Part of a small language model's weights.
Size: 21 layers, width 128, MLP 256 SwiGLU.
Architecture: RMSNorm before each block, rotary positions, no biases in attention or MLP, normalized queries and keys.
Training: a variant of SOAP for these matrices, 191M tokens, 6001 steps.
Each number is 500 + 40 x the weight over its row's rms, rounded and kept within 0 to 999. Layers, rows and columns count from 0. Numbers have three digits each. The size before them is the row's rms in percent of the matrix's.

# layer 14 MLP gate, 256x128, rms 0.207, rows 187-223, columns 0-127
094:538589444424523491499513512479432474549455437522460496475527488527540495479432484478482541543529463538505478506508477594536481474526467478445576522466468485548514490556463537487483538392544493484445439496527455453476508479574537499517540496433557504458573598431578498497504549542522505495505505428478503511513559474479480514494538542509499474496468469535463492491435498523539526423414
104:484571446569519575487452386517479486509476490465513472472466517504578539483486556568531470516464460538495578605478506458512533544568565456540454485571426515523492492483553465613547470470537432485503546543493463562530480551515516441486542430509507484493512500498510472512455450483492449491502442550488491526499488451487554458472519513528503513490460525471529524480495492466555517469577
102:481498480549518443494522500473438519425524476508460472526501530525528480460539506461480422426421497484532453502457417458562543518470501481477511558458539489522516571491488442503521452519493471449527545506519493450539474480521496465573546469509533523525524471489427502598546472536549523438464548473528585451531501512515517544493516541479505506449520390425437560507449585521497448473457
102:492467536526536554511546495430557540492527459559471510494489462511492462557549496464488540497450509553502539576498493589432515550481476485512535503552439457478553483493504525552568460472491526520521538548435533513478499547482443526540517520414510527542515553511453525469521501490490535521439530538539449393480500594485462437518496465527412436405517480494498513513422539488503557558500
108:491582570480484522486446513456616467486505575507522501561482497487538554557518538495411519480514502519482378521529484498538525537546487449538462423476539438510476554501498486510546453502473452549484553467523443442470513491533484489515488419500497545493451513489567522458517488497419507455583536486552500462442488486469485427513476496484453527458486464410537495501517487494566505562502
101:481501467501480458504520471502476583518500528484535452559489497521494479596553479514523494494559513497463509559457569448589440495443529512471483491489560516566537499482534482476428530557528533522471554511558480549490485511434451557513533467480506498533448475461514485510391481526527506541519502506463427489547524456555496572499556478513503472567614490434470571486498535563524559499562
113:542512487536514576562473528523543459515570445572509523509488455520521474477530513557472415464485520502507503582483513525513529571498606495477365401441527515526493472484528454476513443505518485502518482533460541492521513492469515559466548491490494487510457506450585466503574488494521473468525466504587480460479503479503500486546478457485545517555488464509521400573481577483550468534498
107:436545471515483526468530418480530482484534520498523542501506461581563490492527512483457542494461440483478538517462475498554486496528493530432407448446497548458497538480466440561519505578530541393554544470458520493539514528504479467502516526495511494486500493463518528469483420454490543510519495403538525511507561502429492522532444510478528465464509389474469469510449568482501521396422
097:568532505605392455485522406460442503534501435540496476503560491462458511508488541497456536533588482511511496513473536459533554505588527426462513498480533491496496511504551587523559536486464505430486537490469513508485495612467441507530508430526564569535508498501433528515515516503513521607549480487503470478551542490513552510492534521491538502525496481510443497504531505538439485456531
102:534563544515555513501491469513498396564460454518472493539513504506481487471533533482495501533460515552531514462544434529511530514573472493521513519588473485503439511509466525465500434401543443460445478406500488483525504513503561510517529530573435515490497489530511511569508477477458482426508522443466432569466453429507503442502596480517549588537555455547446489435481506515492483501483
091:527544449488469471474586565477489466546494484458550448545516537515473558468494573527487470480495565470497464601481504505521466555503544526481419590436525491442479514510411530497520493467501500523454536459492514541446531513534485570559478502468523549564550579507499464533478544566560470533481470490534485548456541533505526460568449558471522466576514472435535504534541530473522457459495
106:520453493439474514497526495481480519449499475532538492452433504453436496525474493538511487501487507508522446522484516459517537408505518502491519439453369493461530551492514553473446530457516475523492557529565472615480477533452524495592532492544543494496544525489530476459496491461498450576524449575529464444561508517508425535480556478547509490504485491439555536482458411488540436510574
104:472461512513437426529520558484533560572543536492536604482486502542512428449508551490533552488458440487464484488495546508458518467566514448472519495443493501418562545531522556426491484520572453435459472454558513467495511556474509491433514547445529482540520488483519514508537477519497511543452457493539522484499510519533545541478612480518484566547535555457482497471448497431461560547516
105:478540560471496569504387516505503481533501558484494543523519561429529523592555480469534476556527535495556503425449491486455513413507502450416562505472478486452543498451473563520457470501533476473448523505521538499469455514478483510538502539554575499579447509507443437469467482516431587488508540475488535481505543535531553540428481465499468514492508484419507520468506540565535488513475
110:559537502487515392589526496441512545552481482469460437475459601472476535501511489498494508532449497493545562444527522455384619512515518517530474503530570506498462487526540554490460460460516481530489499539511437544492508529472439451495493498507498525499569506463547470497522541466467572489509522517566547434498532522403489467500488486482501544542555450500491530442517495450496568482538
099:404528532503480542528528478619519545421418451558492513482511535512548523476500439501465515525463473468444522526460521476536520484455536444522459461536489487542616503436609433542456519539464461494485434515543455444471532502476511509494547491449472508462524532494454525491483473495532480493457514520501527473549534562532573520496492524510521550458597485497456530452564481535534512536499
100:477458489564518499542443457433525548467494485473501461560587459520520512565517408531466501509520531443502493511440447542439501539548536499437541532473457448565506473521489521451537468504500535556480474551489467466454411486480568427507543559465539478440482507473545485515517468560449487526520441530466493551446427534482559502459584493488565474492531544507457466470530508553475466507558
098:505505486448511437428474547529438464504487454554482495529520482589528550487496433486531460448498510490492522554498513498511470578480489546436476492531610517470548472499557455487486489508562527567459566500571537419498375471555454479550510458487462474508519473531516419499535452429496489527500564499487503492506562496480493544544505454539518467562571483501497494501548488519490476509590
106:448485628504510480426540505505509547449521560556530508502463523511551468558541528479497487561552498496498539509503528465549529521542476399531492524500538416530480478381465533486508505557477497452500508545468489523438532513477467480511523477510407563450508536460472475475512547481534453550447542548501486448475511473538562552561571483504493556566519468465490476477502457456455551548475
095:501490433528494591490568429559502494480523469477482486411532545526538525488581477530473475509496453522495552442415557565416559513509467468536467507551571487515476492454516534534517503404495495514495531564555532475475464459536552498516514510514542532524487482503549492567413538494525517468530562438550488443490547494464427550542521532550514448549533512533486419495510488538533512472491
101:456613438489470489463521530476524534479534542494517513533484525457442441415524523513544532506533475509605466532488499498472539509519542457497523468525581542442473507479489530544493534488537520554527423478559471531505422479478486491430516520509428563486483431507498463577518497492505497458532467536581513520549553589487533399456446482464478485567492513559456507439496478522516494542493
092:510468494465544566536468476552479455530530567525483499421431613400495504524518534514523505500528501489537460530597540487450567449470521421530506573506569547570464537457465492452505537470469502468541506462474541532480528475478517509429524487453466503476486492451474519419549468481493521473467573485486489536454501472526513535546456435486559449463481416496466495499511531562544503499540
102:456515539548481537502553515487546485526563440494469452491502553562470512436503452591527497557489540490490487495506414525508522491546424532525476527572528583504491570516503525518478499505482412440540513486498436480488484542528478520461516571519498506494472459433512442481525461481483513518569516438561531531518525561482535489452484466517540535476491443483405532464597455473532473473395
093:510442494505535467491439483530465520506520510556446484569494502501560511506536483513570487585486537520516482488521542451543489532514487478448548524480470540560433533544487465470534581586518482523533526500537457539524495437482565548524519468574513569515565504518538485504491518455518476589542517528495455567504540468471463501556596464538474512520420504519467440442452492463450523385522
103:528458497461500515468536419523484542488547534473478551542488536455499480522486510553458424422527479527516482481456523569510492581476478479575555493480535485561550499572570501451459447513535543473579508488580493408484506462486492521487578494506466487447559469491597589459508492456459503568492495532531485473523559482456485486484435510550527507480506500465422432454534527522530480498466
100:496523452447505540527461497511562537468480512570519520517420457541548472429518409478527483513555539517468534502471547528486428562442463423462499493500463505528539534485538487507490449524458489538506475475496554455474530491557515441488477460470478555433492519399499487510491478493495431488470452595590501484460412397501510498551557566521488490502446510503491497491523409497529493524528
100:483566476540520509414471509472521506538532475439487503504539433554445500471564457487466470504504509521451476528516499410489454535478494446522520504483491432578497459504518454537493511509467528558454572491469516436478399507500589494491516471506444556551488525538612548494555497422443482496525540505483565561479543508513497465525489501533539470496525436482440432496558469592520500497533
098:491513403516529454569455510465511528494517501534468482462481544481486545445472457533482492420460466441423476470534573494477545514529493505535485498544536538486527503526487540541532498500484482475535442556510491521575438527504452565511522485458564525425484489535529425530490468463468445496463438506463492461473519490417478446510575535539541511491476385471523499460453484465625484443499
098:490512495524464603475510508519425551435468511493545514530456480537479527531485495564492503492464424516489423531511492534586394482457499490514573563460455481564519475467574529562483538535469480515539526490466535465501475478520576475459513418524516575572500448513533479522482596455471558547460524497504537473515543466481518444536500489432535489509484577459547549484520503493509564496489
097:471510521512518489459553468487534547518408421533463490467500438496494540476463474515532483501512460479431557416483587545501528523529533551395444448441496500467445574518451413530481458498498533508503519521490547484473463522502551421561482505485471571497508518441500445528472473494523522533539483489510497494535499467500437569541545495486481465552512438565514612503513533513568498499445
105:509569486570539564546606462506458510461494524569505505497448516470532551487511481452480574505460534555502507519530494453439522507513558483525480499493490514463482480484521576462477539438482496584518450554535516462518534529488453538496537515438477537531532452545485529599482462491423496435523514508465404520517407457577553486560491476448455506442487537508573518523536521481459483483513
100:554523446525439564497496558484517477481518496476491538458433486478612540498500572481431430493474456471543482467508471475443508506545460373498551514434479523416551546476494532589508500467448485415478476557525511540537526445483505542520488516506542447471515545505511507459575530476524434488525517537541468481481477508466503473497440442571483469459457510470547509523505498487497482454580
093:565483492440493540464540488457522518527506458548499492454478513429582518504453560480539537446463532462521468488492542534478579535509570487524558522515534414542528446478565439572518449469548429489542508497575481468449474510572510537456482519497445509470501496529558463492412516487477503461523507525539534493550495563480575515546542571515547519532507548512537529477496495513614502481552
101:537500480511543517493503470552449505430418496518417515482532466584546512502553483528612479482475511534490487495563458500553502523570526569501512516461488496511529449523402471429511480476558562522524494440520529525516509463481470509469552548507452498443437553537454491468534509478485560480451437565553491539525487508496508532474518567560563538441549489549528487504471475429538541424510
107:459520566542515409517527510483554564472429501462443485529381526457527562533478563468473498401433488522497467507510529526547514508503526482491499506436543461494504524545560535479542485519478494502484491448442545468474529523531480424564522509507449448507519536515462446519492420489449507504441477509556433466506461565530454426592543524556520547474489489493492498429496526531533489550520
104:489466437515493526444494462459523564395514495471478424527437482508509473518574487502532482419472459466508427487440514536483481542550560491500560448586476559538522457484446484504554470474477497507528499471512501542574520488596548512505536520468451521432487447487452490503492475571486495417497535460515439517523464473473523513556529421492463564538467521465512531427489508539485456427485
097:508501607524486546494530510485455521443555470539422474512539498547481517493501448473521543534436525508541494512525539468543512455508513412467560519455487485532511509529462561491562558557521597513446557518501452493443469488504540519504538518500419558542573528519560536432432526461506533554551506492506482501520520591518558479477519529472556417508529484467471527507486539540517602509526
# layer 14 MLP up, 256x128, rms 0.22, rows 187-222, columns 0-127
099:524513561471508497482504545573425526460555488530503463483521496428477473516501565451524440581440486561471516486518530523480485506441478473504475442500509537454497420508481445514501457472503450534416555532464577566547538519450534493518508477586475541554461495496496458564431419532438539538488522463545493519521489502493461488585590531467560518553526443457490489538506532534495481511552
101:437509499485495470446481507533544533558506500467593548452496495476556531530458469419461460545578525469496592480509526525504575579485580507504551477525487546527492545473595496515461577473510516471482470498487557485496546431480501472544514480425552527499501501474540501492499442488545536534493538468471478529537443491534539542477505490423449546537568417476470571529477475428503536547496
111:474453518530477460467518558513512511518418455530534488413467451554461529448491526511474463476497575517512514490529498553477486505561560576501553489524495469501444484525463572499469480428527471503506448544536465540468481476500457486452463424579494454483507477470534478502490521447500454490455504519486460539447440607491601507549492553562512510492422493558484555534585487537461445546508
104:598403451580482542430528460513549517531513531499574507430517536503491496436455571445539534534570524515521475511490505554484480549541549515536506568532521496473488537481581464552484519533475481478513499476475529532525531540504422478499439509506602537501482518540547507501530443439475532521498543468520507548443543512481497450542456525486582528475503512536534470399516453546501502548536
093:451447448459470513462477471466448510470533460451498498475571463492498509523547464449455456490432485482513509440423472527497449472500486611496487560478564559503452510499486480501466563483483496564463495538460477516471432475550418467554516599487485448534563547473524496459483585459556520487533549436471478526540474505596561504516492478477532497501538446551494450512457499547463533493543
103:515560456556531499465520476513457516563491495489503479516484498523561510485479443488584486483535483445513468544469589541580498463504551510433525465521519526479488505564549477570508490547544484448542474543535460505520414517507463486552480386512566435491500486449494475537499496446484539485546475567513459558464493524569487560476574470411430468463547428536515459529477545453500481500490
105:541548533461554521549504446546475440464515472521487442468560566507567576531503494459534490585506462563586463487556550553421485519462539500504545535517457552533478465533485593474452479512459448500482524478525533507496500440532527545537528527571463506455510484509522529565553508529467459530499483494521460528505468474540498594557447487431506488465452513522574481544482589498545493530501
100:565517444519509534508429477450470467498568481473557516565519498542464441488539508497515447577483431524564494462470492489499436556507466540494457491529502492557418430464558517510462581503456523513472468518483498495458477511428557562486408558502565532507460502481511427516524459592477538490533501549469521535449493532531524489496439587445500524512503575473470510460465435456476511522504
100:514484529518474486461512422539451429464522434502497436440472573537468403491577517437483478449536487527504458438512540516508508509514587497453499482510520482454457476509466593497490497495513464513510509524537458505467437522476502443497519490525513490568545455481484575454417505462550461481484530455498459542484506465510485407529569501606502570488499430540469549542495519502447490469444
093:603462558438512470532436506551498496463565527542493451532526447488508516432537571503539513515473471572534503479593531459495452495563512526517510536526533536534463419500574446472565503510409533449513566530555510494491449483503511466478483493554534499529504522530600509449504457548556474465558530537401488497521511483498541526524559554533549438500486500461510478480453526503482533483502
094:549457504435497501502494545514519552497548552488555499492542511474441530397526489549533542495511436458486522377503500504536453483481483483500503412497504512475472511396504470497537489492517570553545470488474509499498474485562489443435417514506494445463507518488480482468400541436484543544508534556461544488469574471509481488564403526559516558480552504571516454532504516503455489496474
096:505558445475473444543474523450552439462448530454501503506562531517486459599543530494469521443483570487499458540524440536531544441494436471434473533498539490543485471501492505520493435545514570463497502547431478455516593481479478498475571537474474548532480526507631473568455489462501487486532508485460521523459463453500494439458458505521462435458524503522461501527557429453498442491488
099:466519500495518435450483469484514484537508553558454483520468446420487529570481497474473501524505535542507519517502503463449583471434540480568538546396453506465453468463527524567474515499494534443447568528516422549486484505537517498440510563434602558492485507445556458496594503453492471542536465466501449437523542473485523518498449486458484484490414522548518534533467496461463493543500
101:511458547497492503457496533502499489518433583479493507577502499513483577478464499492449531430502521491496493545481522547505491516485517552514558472482487488476483460474520462552526497503390547479560474492498575517560491440487464426497500553545480530428555485538504518521494447480430459368485419508495557448551517500525489518580573556455447501452455551496505499544499544455548494571511
106:504509582496476524542450541341548473551518539467496450492502485560520504518514559603496523502483499488446472458473498544432489546544450454492430491528533535509533496479515488487525465447462520513418503537473465485507512490477461484512496574442528494503567484490511574492483452539527490470478472479511424423505510574570492524562480530485467485485525556503502451506519546524533435482399
108:481462568509507539429461507499511484570573520540436513463467411518514529559444497476512502485526571487519487530490506474556505508485467499570453511495542430479552528426429536477448477466507471461530570510472538548450424479527522446510504498568496519510489475457553483463560555481503539545490518489575551462591502453477544457480503383548499558529519531486466489551496561498521461530476
094:528591551520490495435444465575457505459516558477550478479486496555490511479525473497432501502483412521456515516563517508515491400517475479549473582523404474526482499468485464484516474512501585489498544565500438526475503556490494523557521493498413583546464446528530475460446453494514503530524523541525535524572494507542524399510517529444508438469523495494496577531447472548474507537509
107:505485505478463493503536474518462502535484464598501551520465537550555521385509446499511519511491529494448496517490458489539521446523427574500520524533526473532518485492530590505555482543424475508526459449460543484514481505440509504457403454479475433554490550466540551449509506492451412532539531473500479547501460507412479497521536489550424376458542471514530475441491507479514526490472
097:545491485561445520485516455474462498527564496536469511478549499558513511554558504488538434477530453518530460485497533500535553438465499482511555482570532380606508519472469534512495464502485523436505494489433458511479516525472560464494536489496469484494487563540550477534452472517439498590488530541491594493551448497556476531597471468543503533378498450495502487530489517485524531537560
101:508536473534525518571537460526483501430531438523461511539448491521515477463534518428579470467476447557520554456484526472447455448441479563528434463476502460543576480536460530470525543453496547476505524481550431469518470573508436523445453537455524549562534559478471488488547431535509564513504508542536470536545448497494510527472535560439513533563517466565552531572499459459513487491461
097:469550449483498539443486498413430557513438533440481524535513514469437478502467427506504535571519593502516572464515494537492508474401462515536511441489535449453521501510493533501435490471481517500469513481503596605549551520462503470512563500497530530424500468472471476472525486501496504501522482535534542521545499580444562478397496463499496517527542527551419513489475503548493486501434
093:498449468505444512531550503485530521519457548495426464461488491482503502457540502462465483498521456483425386477534449560561415469493492532452465596559463552529489513442472472531495448564432539530471494442474445459513528542485530517470454508484530395477408491486470460531478511504492557487456563484477500448532515460524444539486445526475485449475467546472443529548547504433503475497477
097:448527540546490464474491435540521575537555476454543401530475535463489477506509553555507516544551506468518481566486485464492427498401502515508509471435527464519471543469486481589457463462544534560435520490523407495500501484434516499529494452459489436550480464544490584487504522535461494453533538501493572463515434538456495491518554473502495497504490601426524513483513469455495562528455
094:425496520473491540497485508489492512422422457530432504487517431464491495503491492513477454508516483561546463584480518499521547507498469508473472511569494651511559484463431525480465445520582496494449518462468403486501451523580484506502562445467526448509518514533477583486473472554508491472491506443573584529518533458537533527499481419499507511491441472496556495485446464537529522497511
092:555545552496479391501519473526402526500510466473519477527523437533607496453521459479433507447449527575503527472505469512518463463481525431511557455531537483433522537504472527545525523452507527498525550551560478400474480532550501545568550454458524467476526547478503510447476438545494455576482485574443475434467479517521477513482432565492528461535503525486504483497537482503561499477514
105:429566541573462526560515541477479527482486498493524507574586490517533499453516474534514524477544521528491498460484504450563499510483480433481588452476452474460596513429474459507442521531517482543490477448544460593497564490436439596509471477530450481504568504525489502497510556577487486508481467500460463587463501546488517467475420461490493537458528502437492489472536531479479500569546
091:480513417490563549486461568520487526474536457471488541429519509436528444530457472506573540482443517499559529474492512441519534564493576581507484513453502531517511494521509484503494531494502420533517567538463488519504452579537503477456505505450544513598484520513528498444520468426544495568467579530457529529541505472487467421412506522531523506526523520520559541472458519459436490431434
098:518538544550547445465501487472446543448563527508499499523497453532470391476484508556474485431453495525466460525451509479566450514529484462514468461500529576553459491510531531473471532510547514438526471491479499500470490534450515497484497443491446436462509589489514563472530557501531499424562532531515520483515432550502583539472460527418459474539495551563491462444462447459488418472432
089:476547521478535490459520510541517522540428527479514551438421506521441475548515500468467544509540510567535481512520432477561552416477499519517466418499526454481476502496488434472479402509434469511462473490482562494431573480548466501517456475526527417530529412485550476502478481535538535502552438495522531507542469531451431495515509437421520528475415481479504555530461466504445541524543
092:538525555477483511540597465572482486494553440493487507531473503545518478450480494505428542502458523565559457491443577465540497474472524543382441503465471460489465506474546513499493462563462553497469429551519490535479514530518444505501597487458440499478516604463488549575427464532486507528544523460565490511506527475477458473535550553452553503514514502563468512525497564501481499526475
099:475508519577476461532481519524497533483481478540540468488517484575563526417429547523420507513519571472465581511484579498474514500441463487484533452468530482486453520480448481522533491468555433448407503483550485551482513476455448441511445444526552467524501484495432485465547526482513513493494520455472557390524543495476478476475535464559548396444517432496510490467497544454477494518536
090:529550530494527473502441564552571482533475554487485475507539568510513542510505465464497596495514566460483482476506436481535502474532485489545555427580490571444491510500517473548529558456515503529527549522466511403555471498487540473475477441467554448508460498516519463510562561488509461543519499487535526570475451507468454435442397480520470582461547542531457558549483522475470448481526
088:558504549507473527513485463453535512535475476518479489515478481541451468475436508501541513559460515456478462543512517477525492598535448485502536527458529549549533456450525465514482472452515574448483509471593448574503522508561466508516435460526503529554520530504559366546421543439526436438500522497480481509491478507488559526539487580442514541469528512488596559506471525526512446502457
099:514502518502437617483565460595479533517500545472467512452482497488475458480572506505570485532561415529522579444548550482468429507455522519565469456488506485491548512492452516523536458467431543495485547509442464475425524493503545526522520543507400520456438526482471532479543547442508494545520549538513456490458436529505523543469595498487519504460527510546518502494457520510492552458549
111:545410481538437532522552488509449523443571517460472439447558426495465550423488407528459473519551527460491476468499517517479557510450576470444499516512513488482561553514476506538487505524530547494453526462548455460502578539469485571480493525516481524499500447550484485563500507507519393531466460542519473548506493513460502517493434472534456518556523544545453547420470557507487441521540
117:544489442534500483440496537541483480482495508513450459475508413520434539471505502564452475471486463491544539465595434469496435569529477527501459441505495553513498493471438469538510443446505491461543435449463460502449578499567577537511504560496425458542488422467462497489491523576479472495503531453481476545517496469506569525496512524416480489576487562487460552421473499541503531507469
# layer 14 MLP down (transposed), 256x128, rms 0.213, rows 187-222, columns 0-127
102:523508456486407515554456444469480482433442540522533521512450520489580454481526544512519456478533453475480439470467521484570490452471523548492521513531467454498503592513561578511470530510505485497507479552430471564469499543450490591495509518480476572497519468425489504495480510544525507439511501412495418470518549512544432496481521482539487463501413602506541524424505519477450476497471
092:476435533513502574537517507510487521496555464555451496604500502528482434500419426485426549532471493572539511495490486531495448514530468463467526474472499448468616530517537537464521431521472458476520531499502524483525440498511559496464545521572485542490530520484447479497552488489440484524500538579478532471527491531497561456508469479564512436530531607527559444508570488497525551487567
109:472472510534500482504518438462494521428511491491421528461501509503557517464529536451445519554472464475522485498573420532510515532518469491421473546500466444512546503507481541422488522487573523628460465436531484593397480509550456480481499491568543507471582518532524540499491494476484512548546495522477502451526528534402455495560542506504502470486461509506413472484525513442495455478551
104:482448517450507485518504521506456501466483428549497524555472494551579476487323494451490491531602515484481515492441510447502537575531476503430519532476507485459553427458532473517468447435511436513513518504487539517509466508522483559469569526473477520511520496454457475499464499543569476463496518443477470452536515520484485583562457496490532544535521481540518542500579507424494462536467
097:520517511543503532511508534491518571450536439498465518535530594474566515438443531545527492488536457491475531477474485465536595519488553513509592506526581455422454478550488498556528511416543590503476490503498513509528460518500507481511509400428487494543523529498441506452484505486537491542583494452470438488444473532489495471489431506484492459512463468473572491438474601517527450514520
091:537513445524509466539534497476460491476516502478508502449521429471521427450399538463466537494462502539535550515555544526570434531443511531484459496569499492497560455550500520489510579531547484579453532455499534497517494485517488500467580523540489509534529491497419462481373584499505538481470510484460426533432571477507462499577445488494520500475547446520585545498499483500541488497489
100:495509469540469533557440507521508533500540432609471495419450534461554404471502491534575499520484521462536511515545505537513531482433498472476461455464527565410452507557522497473519426552470477466465526527496521499536488577468488498470520478465465486521453428468588463480535464486450456505519515513585476465509436510558557424491502535512494557510485451538547461451475535529441536494500
095:440502490478472526530511449466535437517477633525477517516444515494469551558584531461489445512522468423534489506540487510377536506465484400533505474530501505578474466444564509487512494502473477520505460489481516445498473491455505515516502538489458436412427471498625513513497457476484457493476447431454537562496521523508548489542506530449550518470497469448484501487505487460459496468528
102:538500422576508520553545456587523551535578486508540453534560582503517490551421447433495551518529540527575480474531554488437521549513473442498524443455501511451501502496546475539449530535441459512538448516515440524468473511489516545553453523522493508510517547528536511505503489515498587516535434569559480505511507510555524413529529481479525608501491545484430503462514500480512535511504
091:533567510511520504464487561610453508508462501481506517495502513496488496498437488576551441473480394467495507421488513537555536432515508509464497437430396486524490483454433570493567525484556544530519472534455462522512547535528502499454523469581492480513413511543462457475496627520549546504539526498497526498438550486472544574517513494524501486521449507522506440501517478477509487474530
088:518550557589513484545463553516488501513487544429463456496498551482504478525531491519488541567449592531495516558515569485430523457546512584536503506543459462466494479576438562531441541532496507472443515470513493532489524473540516538475478506521555596621517544479533517496517525496494592460448450491584562524467519553495493509504543529513463510501523513469507562444542512520549459487507
089:452443483521515459496457591523459483556531574530464513516505566545556552527608573494489462503474544432464515527524421515562472502467493560524539504478474514510488508485562484505500491446523470516461474559506492558516514533540432467473460506476504458456509513452528455533569563549503501478477460416487469466448527469479469520514468551474551465474579546419443485495425459554496498458544
101:514494527482481476579432465484396486499538509514411501413615398502525593488413550486515483538467526470483461554492502518480545448466488509516500494457491469485468483575476564477506527503544542469467440458525522493469495515526471526435507447568518493523454537487552524498485478499476544466441558475475452515540506454560532513523510497541503445556479482411471524523485496552473555530475
101:491480568541525504542468554561471501534513523422518531501488488481531475520471445581499482510444483516490524503420477589461460481576532477560618469508498510555468394470481463515485525554480509517530483499515523509528492460468418522420466561499575541579463550444512511578460467450503515501527481497480525503512490527526500534434481477550520488439459513513455444482453492527562433481524
097:484516505505509473445439478508491558473492503513465490448511485429504515450486576458525519492571550514500496445534462530525503434513554549433371535520544462460507492490480535530465534505559556543413476436564526491493530501497434537502503481534533447489533483523526589479433519494474421543533453478509551472452506508512492504610437530524518574503508555560538450477489491509564496467467
112:513508402503526469504503523516491495463624549484526534533542488478491556415567547485473522411528460551478505469516470545565522485503583515500481426541513523479519504485487465510518477467544505484524463462456463529477508477503432535476584529509411558471467585457524539513427524510393533465587517501476480544481511479498566456489475499503464545536541505543452497542439497500500526541497
098:512482485547510461511500479526411510518506456583517532532506560421523589510408525482502491429498540445500550473571494484503498500440548533504481547471485538423538506485495459536491545539510458453545572527461500494495587497548493541485537454485430464493537489524455512450609511527457499440513524524438469467495462439505413504510523513514447532462484485543572509453498483576548464529488
103:512472473456422501441463529499554506459575475502434514484532553431579516513493487484508525456490489566525490500480556553535517518477512458452494485468573479490527472485489500506456547502585566497525550437541500554452465438553565472482496550603462487538519525547491518435502469529507560515525425444480467599531513501564472408503551479561520508509459479526492495464458516449476521497554
099:502430510546501445590510535476553482457479521466539520520537581487495473567526449485517416493534555500471489472532489542471477426471510430473565466420507452488430504522473530498460441525485539490500502477494487400449457518487461527517465540494476503494560525578509571562538460525509451504444513562424522473510442511471467462471503564479478498441575497518476567472476474497516421510449
106:498519462521438548532489519478538513553466543550440481450535522574594436609510502435460508572498552467568425540539448454533477532563507505497491496528443513497521488461422438477557462613465496510536506516480522509519524479450508542537496513498523479487439526461498527475543526535539526498495511515471443555512454511481470488479518487475569464405469482474513454534589505481477562486518
098:476545480549459516507487500438459431537468538407517539592544514458469522449474519565493532514499438474502524477458521521490568493531539461510476432557517504468472485461476458484496489520552523399513462522428526539547521510501431541461475510569563489466425538525519431576479465509469573460539493470466529484470464497455488408556531477484520531447457508549524480443569490512550458484515
093:536479457492430509538475537431494458540578525470511462460485526467555526477579447509504554481506520456535499533516514448515458493492481436536544592530558530486469523501517421511520476455472487444477518485495482473562503503551460483512458472536518492543569546604472452473517541570489523593422524583457509479460574542487501558495514494458533437476429496470522519492422510516459452475510
105:446471491448496552518467500543490499539470448448565488516464448484539485535488497484445501590496524460482498459487483514495443506429470525486550457554538519529540481521520542548565468483548420452507554441483497486540478583475422483452446497545455493516432528624570499458562540539517464504518492474539560433542548469534523527518502547564509456505496487509560512455509544572521497472449
095:454484541483486440559520494542546532504497549465426534536493507505471495496478534576497487481503529501514512563470527487491477533547424501460470534507508427451563548552497490518484561446473542414514496490564517524511476564454529466491564511526484545487411496513522498533512452477549542481458479458439458476597553539536447448499568504423474442489582584462507487480506508410551463512477
098:536470570495442452516441478481466500499573478534522504447424482458472594569564480490496510531509583493458598541451508503469481496443461447503537532484604501466471424458477549438525558482534505512478495533547424497534515542528488497506444464534525474516523500554525510548449474483598514481505515556482503552509485488482501527453532516456502547495476478448516470502520512414582532491438
108:492556476554456454466512476525491560470433517506534548509474547546509525474420450484538508491484516437461476484486521446534390547510442453487526438534560518514522458422487473540528489539511482550453438513487574475523474520494488543472443534426528420523516535488554467490426514453506553489496453495493449558523476520417551567512520565558521479448435445485540488530514450530556515486517
092:442501441494529496525516474448535485568504558508516540528510589529568622510485459541534492486494530506469465442503414578446428481478455461498416506494553462488520520536515496512529502542517476485538474504546366499454545471516452455640508533508491471466471480487468491497484513563493511496480479465519490462420484416513539455502526453498485474491519499535512476526463509459524544525482
095:516498479507579466491523572547545499389520465553484487525500482515497486490511485493497577566427555447526486529604453508466461383552493511460423492437569473409463519461458527502481524531494544498459508511525480498480488475570522528486515424444461511529449453577469520499453537470527482532543451491503517465483470495499513521511540585509518548447553474510516531474488489492453439484451
090:483513478478457591495476500518467470514556459510473488484449500517459477538503468524506496580469473580515397509488487549454446568492519469478475518461465570593514552556586507560536541481503545456536531465497545493519521522548544518417491495419512553485486543537500400535447543461449494502481570479499526430500470509425520464563466544482520484481467583496488503500534441495469500464484
099:490519487510535525531410498606477516527552502445407533544465485511548462477480519510453574507444475501446415460511476547523460506496435532469425454541577446499530500567464439503515540501499489526447515511510521484517478504476490434504480507515458547482498520456490556518427540542516436498507479501542508532501510476483489441507481463529608536573560500511471491515548548544591513518412
098:468445450436477535484511534545490481497508517548458437550477529481507470469501490468520473478479445606538471505502488482565485540512505452480443501473499520555512455493564447475603466414390576481445447451492516482486518490549567532476523495512532528523493511588459500484537461466492563457493481572501449467487474529466473490612520470488495490453516571539488474481457538468541559521453
097:466480497502509502529530481439485538453546467612498461480492485472463479474565474566550488529513529513495562501509562540581555541427554576427412604464510534526463498484562486508450522484503475460492552480516437535473460559506433461423509539544499474545548521466527498533520440509508536547546522455495484525494499426496546505466559472503492468516481507481504525465509435495457448589489
097:458516517516517433526555554501478526422460568506477476540505534507514483577493487518513510531479391445464462524551553548464472437503459536559485481530432523515483585523480539430540508504518490544526517463469508519527482513456463432498530496590503489526502428479430530496454467453505519509522449444535469525542537460472410507403506428482476500399510476514444460486514542528537528468521
103:536486491551530519553577451464510492461481464598497526500477480561461534511493446451562465437545528534524445554510461444438510483575489489497489503444466533529481474466453497482552461532503479514446562456500479514513515430497422505376432468437487535496485531494476541453512490518475540444496482501489496566514470488494482534428505427513581459506531591476489504434503485468415474508487
108:527484491482547515476501515513547456531531502551580579460495495498525507440456504523541530505548487497538489504593527410531528496498497466549472565488490477494472464496482495455546456511491412500454506509520521461516430431475466476525475496568494460425501488430523471489522423541493553533445542432542432549509429503470563520529416547499479569494580515570516572458516473440489516504454
109:563557455462490464411452484496479528452489547432523450413559511510567474448539490541487511528546460514544520538587496466485496556453525471498551553477513487462547594474502499517541408444525534453448428517501514493510492499517524524545576487520525524512524440477486490517491542519520468505535498501466518471488562543474469472527472506429475468511459563483549451456405577494534490577535